{
  "head_dim": 64,
  "attn_scale": 0.125,
  "optimizer": "soap_variant",
  "max_steps": 3907
}
Each number is 128 + 32 x the weight over its row's rms, rounded and kept within 0 to 255. Layers, rows and columns count from 0. Numbers have three digits each. The size before them is the row's rms in percent of the matrix's.

# layer 7 MLP gate, 704x256, rms 0.115, rows 249-265, columns 128-255
104:150173102134140185096148167117207122124094091141079120123188141129113157108134142081170119209192132094165070134151139114135144179131115106104121173168117101199080130148088115126159120137135156140177138120114153122121140177134083127197124173138160116129151141160157123151163125126135107126152164110116144055154092128141096169139143098125156105118093165070089104124102125143181172126132
098:090098149120125137180129212078168098155140113177145123134085108150138117120119134128154118166158139148118125102143106156176129133118072098070124095141141108128090132124128058124129102110124179064121144068067115089174151142102146179171143096121104129146073164151136106092192141174085165110168108105126094105068092095123188148105092193132125100148159161122164163075028108132129059105110
099:127127174129102067177144142149073109116139096118121103144115150074109148099174135139156120132067160138132193106144121162117112088111169123151111086067148094137155148057165127144100121121109124132183149123130164131144147126167085112114113096144089094124139097169103147156135096171173137124155090049136152119168138152109146127101150157114147114100067104125151219149163144123110114113145
095:143096107129158155145143114136168158141148133119134121174147091141173137123104139126132126131089140113122115088114094142105156137138143104136093091149157070107150177103130163088138107167100082137109135083131059145100064160081131142157137135123110181150117058191158193152146120157103122152104111142049112094041085051175137185120106130115147096098130107100111121158153152106115092140119
090:091087075147119104107151157150141093129119126120152117185163133104100152156141141093093125089172154159100134078153104181120127140151156118128119154144105068153177128078101135155143140171121129141126092142145160194132131176188089092171159111081184118117148165127163124134105147074131147134110134163051153136154141082169166143156193117180146129121136109149179212201175112148097118136142
105:140201140152134062109117153097096122101106142165176098156140111086140112120152136128162184174137160170150154143100133155149091134098136170129144177156107110138156195104136130112124116226095122058127136121148130135122175107098201106129096063120147089103098183161107204155121125144111166074066082140144054173119138112206107176137141150158120141181156193118073145104159153172098153132137
090:134110106164094133137084096156137100110123134091108133135104147112122171079133161099088145204098050154127149140151097165154115100160133128108073150104110113144069077108069155127134111130145126074138119083133151117115096115133139124135172130135155130159123155145210095115109129133139207151113114115133150148139225106131117093126114151155146110171125133131150094097120150119091174034108
104:133140086182145078134164156091141114138086087085114132140147184134178084118109147141125201138091118164169113107177139095109098110128108143122096129142139187109152119146100131121142084109141081164170121140103123114146160148159173157187131073146114103146094149154109121068134127083144098115118169162099122136192132082122132115085108129135206184139111105184107157162044088143149115153146
106:094141182120121118168144124135113168125075102115124103153159139166146094128182121116116163170105139118134061116141115095127112131094157081130190128146061137187121187150099147086105127171131102138149079146154102131162154046107124060130105151142119117192073121173101136156127138113151111128081162060110205158191132133119141104112126115115111145108099105095100180107109176178136150148109
103:203087128113149140077081124117084112157104130145162125122134150119131154052139125136175176152066108135135137145131132172142155130073176121058057171095149145155151156169148124134113117182080103114187143180196110138107177118144096208133133101082076092150165101098189144175138100155123129103122120095163150159129140136109155111087135164072120176084100096134069160157079129104109084189102
101:130136128113055113148191114136161158117150152160138117088133144095134176211127096126084140089107159111098131102164120077116137134120089075113173158146152135139181117092122160097092102181136084083122156107149101083083161132105121089088177058119054151118116132168116100115173117165138141160140123155077060147118153173061102092140168107219091127132114153200138131098183147133123158090143
103:120153152137178149101132137153136126175102134129116097131163091149078119081106136161116147141087085142053081081116120170091157080167144124102149150102090189096096072210123159097114139122028161142129097122178107089206064125078111135136097080140116115157145120125160126153125157122129099112055174211108160140177136186106118129104073114039114069060136103124094108148163208094074116063170
096:142153192123144140090181148129077083080146163114094119172140120137071072070143097099140165155080102121203146146143092168111202127134140098138060167114139122102115136056129127114097168079156153169107059085157174136147024120162135151155140126161150127149135163167123159148196131069140130099154115087194093114160084074130144127113161167141136138152164148149119180103069099146167120133153
090:125123139124109131135122134118173156115137099146123090137155161168104127065170150143203111148130107074101107181125111050229174121143109095160090115152144099111110183086112117188093146096150108118116105151119118119097095086111090122095132108095110102128095111089137147108156087165150138141121127155169033110143117174136187108164125184150177109124124126103144098108142105119110129116170
096:103127098125126156128143133118129073133106142175147091167118151152146150186156154098165096107086180133127176153122075109102113156164122139161129175146163134113132108126117127173182090117135150125083136137136083125075126134152075048140081066108129102090124144145112145101122103143181181100131177176098148111109160166093146112094118153082073181079077071159099081137163181064141146151126
099:103145123176140080135091074038133106172150124123164115033120142124111141065118129098090150139133123170124104078154089153088152119133104126078171091102143143183188091141115086099141125150118182041109123108090122112168128186111150156136117114125106144134125123099029098145113099141146157116096180074104129162085115162111126161095088137129149145158106191153121109100157131125103122181137
101:170108136112129123201109155108158137073155100163193157061133099115167073193135167158156141113117065083141166032072124139106080190131170140148132126094117142185119120130138101130148080127162133095118156076136112127153154130175163126160104130090080144115118138135083185063121099132182169130114111070130131154130134095132063165092038142171139097160161134136077061080158194095117094108068
# layer 7 MLP up, 704x256, rms 0.115, rows 249-265, columns 128-255
096:177107146099112086123185104149106130166120089123093138107174136096151091143162154139126165173100133162124074125095121122135122186067140151149133087080158107163106146125149163149137133142134135150110110094107148129116121104093154185119156154168127110074151118136134135126185143111157101121183141180132087148138116119157153176062126125114167066095105120163141119133092131175166119055085
099:122114169117157118150140113115114124115162139137150073127099120041078098147173128072085126148130174087110183143121154106170106101129027177151147147152152124187165130149095127166125083144176106116116131176169149099084132101138148114165151142139154151105154147144100189143128117146114105116096136218111120130169149184153129162121138114065124133083086117138067146225131125175061158083165
096:158108129114120108070213140156139129101128136124161106097155130124122106152134120154177150082083144131172178143150111102133095123139143138120152098156206101141149134141174144105150132160109114161130130118138141079135113150140131092111163113141129128142167177184106098096131178131163168120161130133081133080106201172082134102159171118095154120099156177071092028125157131110183169109151
096:089116114114092105069113098171120049169134163128065138124061127096104133118110144126146083153148155101126106123128080118098123104147127035099129138167149113132148098110088121181152130123159132141082170117158198069141135118111133138140133136084093119123113131137110032103152087089141194093111156137140114149162131189114128119168141118110112070166168134177118165110093129195071101093162
091:116139109151181117130177106061111123142119117097104145124156112086072128139140106081148101165079105094088183131133128073130166105147160121123067133096089143160139097169115167181118073134089128130103124161095111090141134107108140162121146132142145055126153146104170176131125164164078040202156198133121105053127148176157077156169093188087165067126137144102080098127106186099141161114143
109:158130172127120221125097069145097154112089156162074137091131149205152192129083090127138099095041146072126090084155114111039100079118129109113116129155124117132092063155169168138157153069115103142179126162132128132107050094138124102088154091124142146119192155144136078104179128122096190165163147119121191118139137180095113115171151069120118110143113116126130112085070149125140077122172
089:143107103134098167097061117154116178109053142108175179138094149133133117111127147155140171173139119122110125102080116074139124150165168133103135123113109106195130121128122176185194130134137108117078154153161119156171123139100144141106107096150152155153088086110139094110173161173119150135084106094109150088136112123131113137156116140138144155124112114123115121176135117167112151077153
107:106113098130137142128144101111106138128147153113175103081096099178072122065105150142147079174180132118133137116097172126162163154144109127164137188167163085153083095186155160153106083123164143142191070103079162182112147095076118082137080106115092091106120046120143125118107137147086115091114166148066136174141195165129110115181128088154151169091120155171153076108168110110091140138065
101:143143115120159153157105156128181119110113164135144160091155132112176114162123109176124138087109120147126147153121164146147224100097107116109109090130184140163171085098149132150132130109127132166128110070098143107104181139159171084108069108136135181050133079131103130185126156132137129156116103121126061096096017164186166116137148115137115171077103114164126124139123084120146200106136
103:125097206132172108110073041158103110144146148126104094153084087094150098117111139130134130149124131120149101099105144095187119132160148141206071108162153118145100101158147118168093082120128107048141155154152166198116096166096143121087171091176122133101150148123133126135100144134132141128101092112174143129130100090137185083093133130109158113183133109155048097110107108190189157093126
103:125156114126128133062167161145165120163134133106099136167067148127124083124085137167125129067142159144135126190062169131138131127101095138148118089158154146132086143088127141185138123117088192132133125104104083134124085118126048124162128122139133099157144196186172136094120088145155101101164139151173092140136107125112148069094104098119125118138132227134102182086104194179071141111132
100:179146170172143155160143113138141146175142101099128082183148171167086181113116144113087193193104099153136077128125165110113136106148114192128106148154119150150156171111134163119149135115175087083110115156134164092106164134043125118190112132161139125141100137141062142176076163136136138101081164142225102125119092128153149209087116061132121099147131150105170140154193074187094159138125
097:124117147102191146081111099120150162068167138119134129149102148156103136146164079102131126163147175145143145117152118150112108136089167133143069105116148094135218087048103078175067128158185094116099135121134184140148108161145126121207122165057141184067152104130086049148174172157203082123130124107152110120098167124098141085149145160137165087126103113100064122167149111179133127144113
098:159112132088138142109156130139141081070083124104069167144129097122141131067107120107158106158123120064107208120087133108102163092090082165109139152095104128090126184116070074157124142140100117106124150128148080133133076097105132118138136187141115126130061085102120100149146095093217145123142116105092132075112161173134136130126117149106106192070135051120113115153130141126129157150143
097:097126071164104047166146149114126083120100156065082133070157075206124120138171145135155104117167112149184159179112113177133188112136130108122124107099142150145066126107078120127129103129152137145143098142130122096141160148124120084090128123130122124146096170112091117103150133147143136121113226117069141061105114104119108093154116165108090092122159098091207092097122136145084045076119
108:106101118111145101120111235145130145112108158110111154121120101133113170100127214179077130119103137135144155151168166176093098137151179103145091123158159108181077158152110114074171219122094089158112063078138149149093112075145096037171093116090117154037114129093117146142123111162127125116188121123179146118117099176140123134155214196096096134097152106179102123092127135114120130173128
107:102124137169111138103137202106048161129049139141127070119097146094088110175135138176145112134110132129154078080137136088080164142078137108131182148119139111169089097131111093120131090172084118148159074162187136121120178098090076216075165153114147104205070112153152203130160121084135104183166119088131127127162113142076206117147123193162148101108136090070111165136147149152128072118118
# layer 7 MLP down (transposed), 704x256, rms 0.108, rows 249-265, columns 128-255
098:159150080152093101171114118110139172154137105142123136040179110108176123113161162166166098184117177115091173182159135143069128135122096161139113108198105160125112129130103107105140107133103151081083167145125119099132182142128166192133164127083086124124067136120141107099148146159154085151105168123102091046175125179095112154151143086144113115124139143125115100110165116160116181145070
097:177121164136085150085156108093071133155130163107102151071104093148115147125077139139083168131168075103115162163138136154158113090135069119142145106113117008192142153146110140076139120092121122114101113140158141106121133112076160153102193142177135113089115095097138111112159150188096114129110110063132102136119123134101153101107110143074143115180158121086203139103048096158181169157078
103:102102114123150099134089099143065133115066077169133075081105174102106107106157130143110092135152115144120202102067157104124108086061098125097124091123156139092193093080112139148114146131167157116148139101136147132150124107145103138136111088155131066144129129114130168102191104143170137138128129110082090139141129162090117109115139147080156104094092089077136168141114134186113084139136
100:110178121147137169126096125109210180159091149076139126085076063095149126070155153034157165114165136175125118118169130176073166122132160106097081125090112164156161185169122138058169109128059164110128128139161128170113115118137124094110121132115105177123108132123165146157094157171109099112098211124067109153065114117155162151060109134117138090130164127093122161136091123092123168187158
096:145100133173099121115111129118136096102084116114110085137138122171120095127167122087132146153173131127081077150144093108167143123121121097114158127090115157102164115060141190122125194102087113136125099117099080126157145119181094134074146118100120144111161085111151111091145083099091200151103151092107131104127167199163069107125157127069161068113134097107132158167114133081097136111165
109:189182176125172141125081110105187136149152127046063093061129073096139161076096110128172126098108112180185117174129123125124045123141130080155115125139131185207097146119112135114168138144207087116096106122134125118159116100073130133099144164192100111118084108203089140123124116149090178144137063161117141172144128106166107142128140140142081109202115146122100156119160184130205113155106
092:140170095044182154101227167119127115139134166165126153138154108141156100166124162121221080095143140150147135102092096122084131102081134145129141102148146128140168126145200076125141142110086155145153143112136143087137131180135154156143113185098108151068196124120129118134114107144149050099144122129116130171143093148087149109078126120071072097067114139058128084109204114129195113190140
102:112181110153180092119158145064117128149139100050116143101140145180135117131096159166087097093107097149188079135166107109139128180088087099141137126095128211128103109118136176109082130114136106155166119107137122146119156133120098143128091122151107106071067169184146180117085133121138120151170137110145153180127131084050115119119089086117158161133164129174095103114124065067108119142123
104:110151121136087138179145140158075169135126140075178143073145125121095120092133117178176147157104164102126131144134131121115147113152133091162127125085147163185157181122087154147045126095134096106224113095080050137090092045084120148111127084118125128126050081148111185073107137106148111160112104109105198157169129072137115129101178062100178115162088117134101127104099147071184140155161
100:100126101114139149159153149208155129114068136138122112135122153072177178176120071119144103094113105140182174080146117135072146128119142137045163111187118087164100161096106146137120106132092215067096123117103171125104103111133119162068121142164141101161102134127162157084116127063107148142187169138115130140183134097128148106121126102147165119164130111175095130148108138140120068147112
098:141113155091127148154139153070081119133196103167105171117112091131171185089160055130087118103138123099078095105141075123159116087103149127146149151175103123109133128168125111112172103155125146169115146135122101143055118180135149071170114110137173070135142109175117166114090129117112080097180183103133195124162190140114167178097109172116157129077142105190136098146123072093124115103146
103:166175178114097151144112130131098145108145204149131087133148070131093123111152136095135110171117170145079097157174127131103100096163127131115097115169095127168108125089162097118121117080159180108122121131137136143117063095118122070108167130155076128076118146058114146139121137126111141137120118101114079121164112184100115190177098116161137129104082107144136104101140162108119195146109
099:090091143105121105094186139159146142131112105116104129154128051101098052084109078145153144145124122129180163137156192087090120203159164129128149138114109112143137095117177137111125105100134112184151109085139144176128108087145090126124122128168148106152156170129137123120145170088132132047099123126146134148139096058178128145171142179146115099149103159078130133105122127149182134187124
104:083114122140165098165165159195115121099082107075147156181106139134143149170113083151084113126145139147128159077066137141121100170153106114092200129082124114113109103148124127170098096125051137164109157172140142110109118115155140102125160219154090142159118140154105155147120148109110135138106106074109163137126148078142130096098137122079112129143121188127160061134154076170108125099113
096:104146144127147137083107122162080142120064148165147141150117148147156084122139162174126099080141135145092183121127144102140119183133106139081148150144090178152132128191120095088148102118091116092142165100105119111106116108135082152206038078130107116079149187194161141158136152133105161153075068106128159116099176111118168102083174084183131148096107071192101150148121109130163110132081
099:103101119149122130084152096082130158115104130144111112119177143121126102121128088078149099102150125126104087106122066160121113126110137112067172116115113126091161103143147187134080061165116125075151136132104111157123191171051145201138114158135123168181106190138106146106120168126092093152062156112092125120165157102117158166083096102130131142127096179092154068162111088137093145065173
096:159086135069156129195139113149158163125192153167094118123134115145143122144145131095097140188095097104133140135186085119116109117140109122162097097105139115163118092101185131156111111100154171073059193112145127180163079174215231107172061066131119115084128180129087145128113102214121105104134184199134098118123167095142103124110111108067145143114155090147094092091119125167034114146162